Each number is 500 + 40 x the weight over its row's rms, rounded and kept within 0 to 999. Layers, rows and columns count from 0. Numbers have three digits each. The size before them is the row's rms in percent of the matrix's.

# layer 6 MLP up, 320x128, rms 0.125, rows 135-243, columns 0-127
089:441549534461542531502497523452554493548455431506553459516498497528457513487376459549551495495417481512476573546504503529540462433481466471537534451492437459554509432524551448590498526479423476442517461467461471489511551614530567505515509502455501431503533520504456461532538537527475480522481500433492544490480539558517546558495503545497513474494508491551555483517507528445555507524489
080:513452495504460462579479554511525537491508536522462482612498518515460474509509552525579515497589501459459528520456514450500426466500528559487484540468598555524450541465502519440510505476458550480533536507536488539441385490433483525521502439436466514465449561460492537481445561510485464436532406518495519489484512501519467519576519549480533488500514490520516523479542485462519426531441
095:461532521443502547477494456437524559540459442537586553526541476446526504425494454495439521464572478466508516491556509510454489503550519493535542566498415558425508485504515506521575542492379522511520551449516442561503489518590442438505499495515533558525529573531487508498529547444530489554516459470525583493520541520485532487461446477517498519482458495563566523481510506520501533510506
086:506472453407484502606555555555412508530519500499470502536474504497578493586518522519568506481528504466438550515497530532354475485471537519476481466511506496468501490541450445512527465493518494487508515530503557485489581530470524495512556465493458457506497527529449532473456424406498519531500539515559508565485498526509522576491477493458463435480484558512432458532531554486488507568531
092:438483512526501529425488422531435486459513530507514451490509498476512509496481435507567494534539488503579515476544509489478464528534516464467477404530509576457520371437528477549457508535508484563489485547476567473482515439503477570480466483438536478460574477490476521528513419458450488491473503478507519514456559608507468412529475461450486527548514574471519521494490535497496480534566
123:450465517464541435487519501549429508486502513540496432580473420539578465554533503478515493487541487491538494482446482504562499519532485526503460469491517513490544589518508488461505443432517537536491524553474503509515548492534478516457503530400436576464446434428449491490577470510410520509489516458503439442492501492501530474442565477462486543578500419533468461475532469561552486465502
097:519465478557527512484495473516558477557522520506510494549543499456534501493553540447397522476426461524573536471496510585518537536479418522468426528501544471539495586452486532487528555502487491484515516437419436526531456413415490517487497524485480568521488535531487453485470451545539563505476460483470490523432526553484536487473559441540534430413491506482526494545462460496516472492553
094:552584459396543530534506567559514569487544441560514545532529478507505508491399493550493518471474446499502499487501527476486532407500542478513486516491471510535537596507568550563535518501500477494523507550455528472517515423498564467544522447491552521460536507530551447483514554551514509529503513508567533501505409516531430507435435488484547461473531491538521508511478549524591549505501
089:536514487545434459443487524480519590432510451508381483559499509488572416497545493502476519483528498520550494514538510465559523552512511453504577471463479503461451455464490473516511475577486460440490553445496503569517531533551486556521488472528517523512532469532479414466592545470487499454449424453503508419482512480479553430498495529487459509544528515505499510439497486462480492414558
083:517525536528541532552481452432508407434540511488459550453574475456468546497446498505518510484509494455564468530501498580497541492511479533486474566500529385567492470494506524468497505562481466505494451461533455534470458422464554469572502456518401497458479524597514422476508445493548483579522502516537518539493465517545483517532506562490492428487520531526523491543452520519548464465460
092:501560476537499494523485501469548491485458490516511572612450514492484510485499529469496505470499505608506465583550485435468551537493488482512544487552480585578418495446504463556461583554484508492529483442514542537492502441497483513520456438520449485498473458521473482544504498476447521517448488526512491496486423431523401464523506437476506607485554556518517493492544469518506586502491
110:518573527509441530532523520517512424472491561475375448454562468542489496506511443542494492466433484597562518522498515572466511413483557567531489514477462573528474476452492503483509477491471472525484530414540488568465498515465493549488512473496490500507508450516561530547432547525501502546451412506490539488483376477501448502461508520520512517492574483530507516549505498479488502426484
107:541440503493464559474520544493554461525484583504479447437551501520524510470559500523483489560439545515457393585486518487596554450472501476577573472516462482553468511540504579483491549466486518537536482427515527473508441442467512503461430472528529459474525557540531466483450470528492480466432488560515563489493530483492497472580508531473513479516462559546431492468476517515558540510484
094:485439508412589567405488537474437442517472515571475479561501524556401479446439512462542469514437520474569474538541504460419546481528519501516540482421482517466480542506485475502464487496491491429518459481491511526481476475492505484430479462442501446528574486498536528542517567460491481476456499531544511569556532509507531445556507540520481522505452534535583484460519501460443537504510
100:516482452496458554432522446547438618513483504478483595508555495442454527524513474461488500460480484519476531555487534531515479445565509482549433564503480549467529460506468506471576505470488432578473506433575521466542482463558547509501537536495515472501525476503459499520446474405452461471576513483488546473494484561470464499544428498500522472496491481503464502414490536449589499471522
104:436541520562459528539474532500464433512538533483478571508485455542487553468526547526414504519518438491493523503517499460532415495515458512498502542528546518435557486516535452546479441527474415545505469515472513475493446560530488568488490436542490447551541431564472521502490506481481505480498489546475476529528412573466506458503436454468490500511538392501413502537518524436536426556493
087:512437495519500533498478466433521525481477465511432491579452507561507507493473565536474534456532534411566535504482500461541506496489506469519471534526544446421518422500464472522487493566485466462488452466604543476541443469519484409483446594500449487492494487559470523443440473473470564440568466528505455525515589500518493483596503473473484470483454507460524504492486484442463480546470
096:441507558503471462481479503463487500525524560510492536473509469495501595471468485544463520427477534477504507518504508487468476512484604510480542481484489571526530437469483512446481506477596429518455503511437541441507523536553592494527449509392548560398465487469497525498456550545543420436549512448523523492481491591445516493541459526509446527459522531538468499521484484454491538535529
078:478494552475512495452463516490466571518450491513537480516412452567511458472529495443534477518512529502533401477592453529462520528571434443450549546520472456478504484516453534456510501504468502400480478511479513430532511541510582477588480505449525489535479481461513443467582473517479528486473482530415504542493546492533566416492440567500549493476463522461529529440510487461512547523507
089:491486519539444431503510501436485500516481537453567518499445476480434491491601436495458475510443508496500509455497515471505543511520490531520486511524548509503487386560489542426491576522529484525529496557489499547500527483501499451490497484405431600452508450457535503383494503459497413523532453518513538484538513473514485389498578491462506480517477467499431513478553501519508562530526
118:476497475404532466494481540516470522516561469473554541561467499474493456435520516453505497562519552502536504474490529398440432479426512503486490481452606483483555552555552537534533558468519504469490525504487480531543492476483432480490479525490478570537550483440520497492508540504503513468551519536446459507573504470529497544508454390526451525539455423559521517518510494394507505435497
092:502497452493469500493463453476451515455555489580545509490524557426470560477516489492475483421568469496487506537433384501465508494528561526548507455545531470476595518472531533502452543515506494447533461503469491458559444577427457546516525535457486528484480554467484506508455432530559493492499548535420427561463551522459464486497460490503532462542467540479473551486500468471567433480503
105:534463507578489472515510553507459449497550470536509569465554448546505509503504469537490492438480462537479525584526519527528417510422510534395463505520542520435526405420552548523501544419501429512468454470515559529472498482541468492556507507459549435534482460496447479460451505571486539506514538463553493505515427540535425470497449503550512537524514447522478518540511504499509544463545
078:546525557495534516472502492507498459487482509534513494469515484495454519503535488522525490481455485527506454523482482401414534484455486498552506540525544549489421496466485474464520457511526405547521459499465515486431470494408584449452534510498464538477464556525406465520475521526505501402520551471476447493511502559494487453412552528476547542467450513395472517498403492528573488510447
101:500503506540547560519521430507536496536405557444522569514522466521528484514504481548469499486494549491523483478480518592466433506456402527497476483447483524533502469538473511441517475505487469508503553518592521520393479577465478437481475499486470528476466500539507433499510559516518451511520492484468484501481458574452554555427495458426525474614446460465460488511475482484549476493423
078:482449446540479515484464387487509526537484489512442550516534546521454575486521512524482484494433452530462546535480493533477497587536549534589540501448496516526534464406482540578471474443515535533537504564544512533495486496449503478512480518510470479506567516461500518532533477517471386506524502447506481527504496558492451490510537526471483602520453454461572544486468527568475509501394
111:543562460494545506543509505460482528464445539484479507545497450499414566555468602495450516493466498466443501518541490476524585561441481445422488541524474487604516605547549486511488505451528502502511546460544582484514501450473506472501429546534591539482508467530459559426496545516468517504488436511535492495517423511489485505452529499452504475460527449529510460509476514472551457522510
101:525536464534483438478502471484521614413546511498561449428488503503507503468507527501537477541521433448493503439495469508475479554458541472543543537476531418499540457522481485474467513548454484506432527519509529487521497427503538430514485525441524538421452616453509497445476482465539449557501515428489516487433535465506503485497454551508516508437489487448535544383539458514518506476488
112:547551523504515525520471521520563483547470477453480531525469494504452483515426519621472479507429516546511565490595509495498541481475424566552513477500507516543471441556514406519464462450535500563466509482561474489461496472426529483503445442540458523495540483582510515518468559587473523483502464501542513470492533478520534482511584470514500491413591532490458490507498478470472533427514
128:508452465505420468489471454499479519374398514528477478512510540463459542494497538549515446442470451452464451506477512480479510478500488518501476520486540614462521497443521567501495598558563467542491536507543491505495438512604500466437507508415539538484539557469493451554563518514528500456540474524480532470455512509511516529453474527462534490470572489448519499427466535487519548504510
109:455468487462496502516497415477469461482478517469491467532511493464565525470498503489443529503553471481490505568570515456576478569417452492464595510479524449460495536539576508497445517460446559553554461568531516512517481521535521545527456483480623525482552472486539563426483515500472490513462443576497503494489502514537475496494450489445493544523427497425440500495474466416522523552487
095:480461448438520487469566480492510631457546493535509538419492472509489468491564426438609481545496502513465491539427500511513450523518504558517464465432493521434520512477453544514569482452491511501479565472543487502529548511490500506415480526494530504514455530558514486493436425558510546524534557508484504512475507443514513505499453420563511536553408513519521444515536427512515496496485
107:506574514504552479467517508560556456513437465541509460490529464588545448505520474436510489558558566551485500522538495531567504512509484513502563423482438597435499469559428425428502493458446527493534525513520543507460483424483510456502441468560549498496509539473474454505513484523508550487521555512504515472448517513497552529539504486474507588520492485422537453504506471523528582579529
100:519504465507516462475523589535472521456404488507482430464522434597496458473469499481561504519400499448496483529525496412564487525436465482534546489564445520400488547469540497442510493456582586523521540546550523503494528470487477544516479448513540544495537509516447485493524496540456506501469522525473498455410535478517490442488499519450489537554480563534467494578512439501513481496518
111:428542491573469512507511354493459538475502577564518518508534477497486457545463486505478504451482498499532446417535526485541505590494573516450539493560519520524557431524484504552507506528502495518470555560474494460519484509496579541497462468445575433521450502477498449472538560481521538452450523463485535481516456478497462502507487526531459571545477515603481481557459489445528473466510
080:458490524494513467468481517539499462520521430580524492603478468513519483495497542538525506503504474556526435495478508479441507557580540461494488496515515509521574558490497497485490563437480526557450473547563563566567475401470490470592471497469552499518474439461525471538458465520483522502494595517551499512556448485515503520460464467515461412602451468462526508462501500573518500522464
098:450450511493483428553504508493496493426445482449513484522491481476467470508471525531467502526540505493370552517502505440542435489589511439559467506536542491453464520569517447472526459481498534503511543525584485581470522519540451536443481482484475462506528525484501514467472492448487512523466494534549555544407462460510564565574497540502494423480426499570537494526516519536441475547443
108:507569467488523486516502491505466421524452515555427436524474492487482456500462429556534499513505530489516475554533469537530486520577592505540486507485526515440524490534478507514510438506499508518485520540497507462513476468497409598457505414488590478545520511481462559460466508577442440443470456501582501416515480428527459543505485546523457551578532504539490479488546521412483507495500
102:509456502486503571510417470515559474565440515452483492530618569498530526435493562551514498490539513484504544493539414519462457563515440521552477534498419502414473517525458517507442474504481488555494471496535537506456450511507491513539480465549504492541541567495451477478550536474516578534544548498531486497484517560442519512502494474422470450505539502440451488468511578555532533581482
103:498550483541483552452460540527471483497523536564482549540491515560511505489504564557420504523481459418477520533538458455453524521518545538539545475515529459552493453503461511504523549565458515417507435485495536465541523539546503478410490452504564360481517502514566477452601542481508534529498470523447519525473505547499472441580524537489501471475499471419522478524525516503468524537440
118:517509535483477495469546455491476508445484451505507469466519518517501523492497474543549476491388502517537441449541530454555560479518468468396566526531471440583562501497430507463467488485508553417509491560431556468473569492442487482506402456423513520469598521505538522501470508520504441502496563469515494451486523490478563489526531424460511497450499539511568490482500487446480545545534
087:536462489414501503587460534517497371436500484550517531409561464562482501481540468488566479463587481434462500476564491476562499508473484482425445566505495504511545568516444462451514475488550466480454531554495472560495494476459515518518427477527526513549522507542487497431479523523511465576488494529520509501514523532512576538512499508385494503538486494498511528556468500459483445472508
108:511438549526549403554472490507432445521464509502507497509559492444512498516470481510457503478501518480426542515439495504483503523426541531483503409474546511537528498494533548516489510490530415448471413480494462509510462519535516515451500491497518431493568522508474499491488553589490605437525539467582467496515522443515470520556459465510486460526424436472428438441482495442536555551500
102:514501516456454515588519542490475500429480523543469486465471527617547471496516469497545510487440509393527482440471526515492503476435485470436493510406511482476547531533538584455476527543442424448491472398508545527454479544516531528485514484490486484494438479519589494486498555506510476534443493476561493532440533477522500501523563507604551453472509527524516535582490490508480498506525
106:474513527546518408488522510522431520547486583518456435498434479377558559549424511480454533537561483506409436472511497497563517522485554542422515517459541442549546486520504543483497490503538517459504532486479539488549593478436497498488543467517523457506385485546513491489510501473480493529445485497520509505439525476526545505474538447540559514456502453527508495516472467552535479448519
109:420500473532502517444456530448404526516507471560500533515466473500515466453508548437510507495443458481563441451518440511550560544570519509451508483482521454488440452494483466511478500501483543468556512581458454477496520500449465540503438433519570522556504589531472516522440438476419522479516482537532488529540550490469535437595469518530530499512433473475486525540508501560542461570495
097:493492443499491497534496572460463506462562501534478482504529499526588439539460489448501520541547511445553542456572480546498433497534550506490483618524497507499499491509483514593527515536491560419505444511449511495530484498523552525517446485531559540462514421518464591490526509574410481506496591507532465473468507520527491491541552496466423507462482439422472492523505536460439534489514
124:493473487520605546445540463502518448533514531495592482410517523467397501486474490513517479485476483425547599567431510529474458482483519527483485515487440426476521432489566446499515530549452575487512485486467495446412507457552546481495536525498482439426546458461487533495461467489554541515537553511501480519572524483495471524467448563504537521499551474505512496518472561502488446528535
080:461495493542497541509522404490520450447527552464441504501512539485517527482431582519486542547527508486465584507519504492495552490513517457470489495552444501494584549557530472453458492570516530466542484526480596491467539514492583510503464481556613438513483504501481586478513518524497416500503487552525510435446575433515478545489495521446495485509492490494550504578501508441440540545456
101:542590492489549477553502465534494537486481500504389448404439529508511537510473450493481508511455549540492520489482456524500532450467580556559487414532479533516512508489534507459510407500547570486473539480515516442518520504430486600465543431496512515560606506529524500532526487497478447492458495415490490453528447564473531505503512476492475499468511474465482489482425522460494526458427
096:481492467516498558574482500486486465469481395493505515508517485554461465435504541566478504465467514440514510497513522513529515498525469547529513498516503535411466450499470423509461516518408455571549489479537412531424436474491437490482480533515518463479561484499477539486529538454479511482555476505539543488541495433472510454605495492499458526504471443501468487466526625546456530598533
093:493493542475562536473519531487532637503511474504467490551486501491473518511508470489384510556447586554558499506496499509436503524557413540482504430531457451484491487511544505511511527593471509469529416469464502533475537488529500490490481453482520440575494495502539556520472498483497519480536536497512499507472488548497457529478506439516475458384502531522556498476482480522427381435515
100:540526507497481494464506561501482468503502500532500400418530454481391585489504529457499505518521418474558523532468464508553457464486495513522504544436521450446539552480440526496579522526535524489425521547474533485520529537495514466515563563539481451462491515573474483516456417507513571446588529556473456566558544493481519508459473524513475529451513483453506448502536539510496432478449
072:522500476436514485476520499576538477484510568389549492453507502533515495455506496502484489578532430564475474534503482555529503475475508486493520533444500522494523418510511512454474520484513564509496535498524505519449496592462508457549521499508516463485494553556516541576466459549590503482504510544502476481409616473507531494533463449473526559525462548629494503552498544464433548506486
073:517431455521505569462459385443506462564542477575559524479501494546508486500498472554521508547521495470520464547566491513492473549514508524462428517529496455515602426424481514573492516548493444488490435440484474472525530417501565514472480492518498496488565442505530512486588417468455500481545505485491537492492544532559462521567462549469459528475476555523486471562499482514529491455511
113:541530547482561536494481537584535498629474482489521468515515437466498504483485464558469500534522497520538482519469494497532511588483482520633547469448522463473508515478511474498510522534514431542534495429528506511561482409533522472414494469532469435540465539439515541565579507492516552516542493506559499467483489480489531508444481479538469485478566545603482521510543459489508438498536
093:461458507493467534511479481460521547434517468544451571530575474506517471450539573537422479444471503502548494580525493524515482495498499442524434452521440542501465541505492483463486509472347501492467517476477460506456491550474520471508485542568490563473407524513528573534518551449486439492505454540492553539523526509449440466535553553494553484480475487529557539455517546521493450462553
108:480448525470476479515504421476442528578486513515461475510471484486479423451496534538568481469473579512558600496543492486492463479454543445520492476539476471488540553526490496523492551431523561451550452491474451521521476459537518526543464432483457536506508520478523477466509568533471466498404494478432535450517478522496476466500528453480483532512518545458449522394585564437546558437486
114:499549518492499428482527407511429461446461473521437504427441453482419496512508532499480481512478549509526534472557476604517498451504595440490518391504523434504569498507513591492483518490470585497538480492526538457525494574498476455468494489482544511473581480459517541500511467512532481530452511485522487440525468556532497513473531532499509468513537521402535504455490573428500516511490
110:483464511494503495453509531555501569469590539584524518540484509540400480486515460500502502505546535529508544486528490473529492479583494492571513571504509528433505493551497474470501545421488550520567546499456458451472489494564477493494494503436446525523564585419517508522534420412403495510484492488471491524527524471478554477508501468535503544525549513603464548478544539524461465509448
112:505516484439522484464513455464516515501513530451552576438458487498454440488494488502556479500565540536587498548490505557538511479497555467488505431484520422507522504527483480417557551478532603459494485560457473516490523579540474433526482481455518524512497468468414502482505501536468515521395455506457470477524472462564463512454524545501516535562557542482484484480583458424562553493522
096:553566464535455471528515465531506564524526512551459464478511517428612448555522525519420510504520461522559511549456517500494452513419576563520496526442527545529499488435504619587473420528488445553522535495512517519487475507480555505428501533515557398498439508526562560479539518530500503529559522517527491446481489525475482502500529466517504525447510450459527472491483498509547512478498
094:489505525484523502506445497508451460464547526589507464516586496499479531500527510522513463426516513432464516450517487465404446506502542592464455511472460528455530416431497542516453469540510496489538520481516541509490500553526475566559537541420532476477486519477514565499481581518416458453525482497454493488556519503492432505445516503423519462548476469536435546507487577551559474486432
099:480516473490536539473508516577567501499434469503401498499483500500410556502507536515485513525536555582486527463562472546576537575485490504528495460532437501462531470546514486531523423478457542476502491488554502495517461556538475495457528504537524451461592473527532584491588518463495507511371512456515513400433498464517488496503491508492515459452477528487533521503456565532492561479485
103:519574546484476489454527463504546489482522439489492462522436489495522384546467533492490523537442586513508469440507505438515555563451527538476590455491480549517571600574457470516489441510465524494512533467397524517509538485520528544506481511516483554526480446538574591506498493553510537510498438565505467497525498481502493445464517509516453480407475497556504479509481506493448526458461
101:489494438544502493479509512559527588480579538465380492499507462482526441514541529532554514456476533425504522525529542480460541447535538594509471482508498434538524525462513494476526519486535554515515509439509479518500558458484492428525515478498499493457428422559496439444424440541568469500565470517466540565521524547510512459450524571487510504439420528474437494513490485509511462513453
088:505505533512495540465452518456476552474474480481527544452417471450417542503509472446537502558458513459546514478460516552505554500585478514523483490476514421512475458524477420436494492471523446498562454542500539466435536502513501507452525481486454450496480451505485496444443511477496454456562487456458475530533465563509570454499471596518529509506509522397482496466544479558575531611509
098:509471395460530524477501469453596407489445514491500541484452483519512402481532480569454508489431545552491447514479526517531518467563485541492488422482560492503393469546549535571503494533485531495491509451562450515429503495494521481423501495556514466513502445540547447507457532505428481476507442539471496458501444547507436552531481524505465459453517509509518496540568459492509504518450
089:545488539536531562550475530556509483481514485538490511522449495452479513527567404540566508554484512515508527508560474497528516544466547526510549519507474544473579495542515462602470538540427573452505521452428537454574516462567462548531481453450547518516537495521458552494555499513400429494434494555483502480482475453510470449512516501440517486486471501521396534488521518549504532545495
098:482504446494482502506513441479566548507455452461476447546529470464547508478491475564500504493386487544458458480475528515527418533479498550481487489477492514527494580549537571410491508468510464590487515455484464451474468472467549547514459547550550469483423487536579429526503491539564562523482453424526505487529482504482489518446543400531486498493579441542507493504490462513539549476533
120:485523555439512497515504452509495459448412473479608529549453489564456521470456566416531512497469528526462490478474431552545592514469519397547505499509513484476532450464532543395446458545492473468478461445456471506568481523489507479477488533508439472498526484521476511511537489503505495563509521443560488465412499475498511516462547464563482484447475540510575560456459460493508521498536
085:581521529490491485461484594582499436544527488436496449557423523446494432496507483376499510498480511458497520526502522503509622554463434468538483540438475527492450454562550492472537487409519453537477471502530455579504481533596513491557499460483490507527518529421478514512521479451460532495501496498501484510520511431487500580459532483528491518507526485509484462489525438545522512530475
101:568415530500492503465487509505500534523520488514583542467544534531466485470565581593463514501442478462530524549505504459508452516512530431574504636482542463451528476511469469556514514488495493581466502558492478522553560501516581542435517518485435499535492488461512499595497495462466527522523519537469522530461538529520438556495553546475545524565519567473511529555505479483521487558501
080:528561485462465507516487485487514506519480503536558534518454483484516498531506546537516499466505547454565503529500512527427520477495530505522441524566483484523448463491520461493483572484478456558461522588502532394473435567456531489556455553505494571513552570433451499518516480443620522486505539539477509606536532555471505499547464450433509444464470541566512517537555505542504479493562
101:592482561581439487560468490453452509436522534460467499477557486473516507524556509473526483468444526429467553545424472502525482524515483559559466541498548416452562481443484529451468482520471498504536511520580539507492530574504521560473531476419497443496518523498527530496473490531534463532499474524479525544423566566510509488463476480486562528568540427485462521458500489483572422509476
088:543481518539500457531464486542468539487534463525463490466549455542484565494500535575483472459555387503532526508544495494507431500562459520516479538526517518479553495426476474509508519504503483645503490495473452525486427477479526556521479481436481537430469476484485466525525489548579527476547566498459470495555445523527438448475553528507492580470486472415513505485525580482574529519551
103:577543444529432472461456471489499516593524478535527526541550508470558517526587558584481467518511510453437470567557504586481495489490529481527508491514499564512494487461464539586436542490483433497499512569483520444475406517470597582493524544538487542493505490506515550513513489488496444541504504482557527547473551491499477469582519483541505527543454482479469478503519453568483488448541
093:527516525556501460565478494467498509496452433481533482459507564489499592488476502480433505408500531468494589499509487544474504462485527531574534511498511497509481517482530532535527466544498536513503444486479472484638492585460448470527472452567454470464515544544467476495516476581473489461530535517535535508568555485489449495460428510464512464466464456486431496500409506436546408520517
107:455522503470547488490505538495449501502539502535503450518569463518499505449499495515534486441492579524549523523544512455579470478482500448490493427494504515455536536459472533529513459481440545471533529544496485495455461583508421493497505418463513463523550515520512518523589601528477534460449469578410511523488496462453432509419486530487451550552465520477584488503526499379499480459502
100:551509425528529433506514484507542464569538550521491485456448527546522435472536548555474444520478478482497486513519560518448521464541540551544503515539572517542448554518566526589571461522476530497496482509441529505522472531456492493484463503537515476461480576470557475563450470508519623475518520548509510548552448517498422547501418471453470503487525535537520435503542466501478509417541
121:512465491543537452574453428543461472494526501460510476521550553501513566557531423489499502476509456500487504524496450484470459503505489566517486582454494455544475482446543490501492483551447473515467544474549443481457481477573569506451533532495468506468495616559483481415496454479496492486529505503480474503518454538468545557477384495495558487515474480510490411476482510463470464519370
099:545545517467410471471492544473541462503500544453451484535543511440523487504483481528540474511568578464508423522497494548451486435499487551525483487451510562463451429457519516572472515531482481574509539569471541543492492543469551506470516479546475556536526527468471559499444555528497496541552512489515474490492655561503575472541494485426504473472541485457517535515480520559489527491431
114:493470479461490463426607489505433558471521475533486438510489463495521531559482499415526585493535579405546512515462553453456504503496487510493529483552559458518488531464471585501508472477543543477505558506474489506498494552504458530543541541494521468602517530500540397529546483513518429448500572532487498577508486492506458543506459473515512504489480464508565522478504453540525529406471
097:394501477548447495450484473458471551510535519481464564513516532436493539513516445574486516446513520531505514457500510499513546446574545512360468507529550456498560476444497502539520474495562449467594487539521508436488483525494458584466535507513544529560559460482492512492557504491544469503520491456593479485493481549478471493514499414481485559484445432540496509509469539471496489553445
088:550556515492558487560525520466536510465518546462545508463447497438484516530547495458498509493460473454465542468463489489512524539441505502590551529467562498450517553554541467447553507495475530498548530522512474490472452522457507346508471552429527558442487454529515551443499530495525509483480542470593540486429569445472491474481552490530508541463477527449533514477489424558493479506427
085:567464441535477489471494527552528577579466486609531508520585482575436422479458555486508506525451502474508517524502520525476526531514487440526513531522502556503446542516454457515481543499467508509492511427470458476507456428529474405528505505521468515497516528506529460576627587532506475487439500474463574495498430477464508467549533526531510516557487540523500509473499449477441527473524
113:476545564459516549537492504476466387543477466543510515500487501470448478479449490464413492513471481550487585603488504500507528463470525509503495484497509497539506488568505426444427447462482460477513476456472558475437520552519548516499478518466496506468529497407460538487533561485421555488460442512468482517525560480521531496553513584498437457485469562493489508541539496368494502506510
100:519536504545452467496476536494494491428489524440517548552536528544525516523580518478456508488594519476500511508492468476494456464513450503424544450491521386500514505533435493487489500510426508493474515506447496448452461476609539470501548460519474531465477545527582464486468505562510505449495481559489467573507557433532530547495510475446520488477572536426511480534430520544474433480408
086:498542510537556462534529487502443484602471514440517487482442465448422509526497416488509506510505468557477520498523482481542425542437507523455559470470468509534590506510462473529470512511529433520515406500470488487463568444589588474442545471479519503442511531485507477463401438528462516535536490540468488471530523540473591518485460468510500432486518534487502497517441490431447530492490
093:510520519499543498537478560512512415504492405460514515460472578514477499475513452539474509502441523465509550492527502466463521499502420591523454414540471545488513458526574399417442494520500565558554497458495520495445564583539496462521460552471510530480472523510463553442494518518532497470542500519497483454515544449498499493501603537564488482540567477519490548481488544452454510553503
109:605458491528511458500503554490530510501436520493418542499535462499511461526592546524536486485508489485493450541432455459548538547453483452562454525516480423463509472527452538441508508451471551513553515454493523560473542485474544556471478553518456536502500477515432547420565570515433586514475455413500480474498463471493494580526540422508472567490460503490501488500454485464485513473515
123:515469532519457508527477548504501414473504496537430527570499489406479555533484535487497503451566591523487538483483516541519452566514581482420548518443557593445564495455498464525478452478569434559517507522511582522552477511514498524516493485484510469455541548530481511527551454493524444482482532477537508501519495457476482546535496515496437469448615518532488443467523502556536558493531
093:464440484558543510498546514489463576465579521449487440511429497525512517494453443451530509480490469440509489511462525466455504527496481474449502527517538451568497434488551469469556488462508598519473506398483429555519567474548433438497496403494481446452483467472472456588428461440530546498535546473516521463476474514501542521483485498509485500494500523498490485498407514516515436551446
090:468436569487496507444482381458408489528441522525551514518558453496453482488523507472449514460453480503521526486551505475480538499534444579554540524460516496417533455536497577539432500478491504549522552515449478534498465491457481540504536495493449528556485471438528499560625504534501509530507509432447534475523513529524506483489459557532481553478494520487547555531421460435477538475526
121:370522479526519522482520506501471462515533511585489440491496472568483516521444549496507492465538548485555481459469504490552528467484500444483472409504460466513499605569529531437513439500464456505507450418531440471539508473497452542522505476530450479470481499465479448438592482540527480529468433451520537497495446458508526579496516533470489550471434519574526474536448535503509539445539
103:519507530497525537541411499465506456441463526509504499496493521548503501488519470460512489448493534467561487458497437510472544514426563458529461527459447565522496497463567603511450518527496444519521505460540594540469554510458513523533502482547476494397437572504527552517503608533512518511439455474568462462503566489505440458491509530473513453519491485456461533548416499460532452454472
102:482516444571575481455509431532507411504557509531498453489472478503587431488541502531446515520560565474592513471415487502540471447534501470549514522540420462505575527490513501429479437501474518527545496511451481494536479485510462521560480472528473478455465458526494514470481575471481527531465509432483442556522507551436496463500457543539481492454456501499438524494446583507457560454513
126:558434522500559495469585512441550455513521454526537510465545491506496484512461470489496497561498481506518563403469496493510490473505499417475492525467545394498510488524453560494498529492516497501470413514506489579533586444480431515476432505595474455521528526534566504513395498578490537516512510504516497498518469509498498561479455530541517504467521530409516503500542473380517521491481
106:517518557494523488461474422555430446483552530520477434509551532516592489501492542492520503448486577497526497489483474522563548382512475464526483477499417506488517556516442499474452492490486469540466536494521552475540530514491503591524447475488566488534462551458445493521511520476531500469475533493584399507527510455485455434519543516444498515576435527475457510479552445486494512433563
116:519454457507532526478499442531468509548541467492557459527528492460507537479547581506601480460497514432507450439437523535469534553531519480550515530535527513500494499486483565502505543452516523529504590502461427464452419538480473469482480564499488460515454546416429477464479458467530559502520516503440530553515522535445478482429517372476514532525533427572482487500520451545497515514474
099:510515524552450511521497543553546461497491489507479587525536538469611510577427483579466500460558518596518530496447493475500432430575505479434480477527494439540457448501529545544502474587449444538489486489522477488530517434511482456470480406585543489457458525491554505486499488486502538507516484441527481484475490483491454524469499559478510483423570548556493490491481540470525537469500
117:557478499629477448545437575479509490397503530554328480521530507467510508491524536519472511455512500486420494526578437452517494501506562563516470519474497537482501506490512483552463526529489462586506486493523551487526513462511443615511491463518543473489497481547542526518482505527444470470562497516481498530528445512470549478538529470539508481488502487500505494507481538562468426497498
115:496506573518494478519426557527494434502517477501469445461509532485494458516513532519528458493601487459526462423467497452529461583532512428554530544569471501492520498526531418478451493548561491531461499503492530467542566475484502501467536516448565501499441498439449546595528526480468602519575547490473454475477525484485564502544519542490485530500567552583482543486506522505439448508483
085:476538542505562532507474539455464461527484435509430520538519596559460495460473483518495503463507482505516541535502488530548539511564536539428396588485443468499524479495492488630516544566489495481518492453439511499463535560533533522455511435522449534514548478472459525560504485454566473520549455468450470456501555569517513552512481488548518508509474482566468524551451462461451486545468
127:480476570472547443428478504459498501480469452476576544523496468459468511513547450510486508405432493498507501472558463504496510539506545583499439525510534486521444389481484533532532500502568503475502476525545411401466435502524558490496578540500503509455540537493481448523522474436524493473516471469460475516510604554491483452502515444507546432473515484476506514483479475581566503447542
093:457512465411530486518518482446494432487489467531567518490557465465535459481373448404505492435546541482462471541492549536456479485510527557541385461462509555450454522492508509504547538490529509447533523508454491517478542510502466487538523455513521517490520552479446449522516561490562586488483570481455500484521584491514456522479441505506462554488526546461498494554507516427517564470528
087:544452479471497530528411555492463500397455456484551476476516562481497475493536408525519519451542510502562466486473481436450496531524476458527496488511554542471448594511534462508478499490513518499534533429452522491483463501499481477529458513487534563547506515487456428560562506471492476425477488525453462515572502477538529490501406439484468399508547444592518527468525485473571453525492
112:517452431582492542514501456547489566430519554578484450501554472503520566535480480506531528541600506523486449566490471489542471527496542447505547560553494494491486558486467493472502501495486492512488511524509516532578541526517499510510435443559508503493495539501547547563506553503446445485498555519422470550468410467491494554439492524426503525492479509521528522478485459578577585437458
094:475561379549511498524510498497430486488490506491506563507478534475498530528492487509488458570551461490529460550508515468556488533472447497490526519491515493479617395519547435529537570535528506564539470492497502503533592530511518443444554534490492447503476533520470481548461401473498532516460533526440431485545446503578477477485494484528580574550517505491453475520486448484516524474445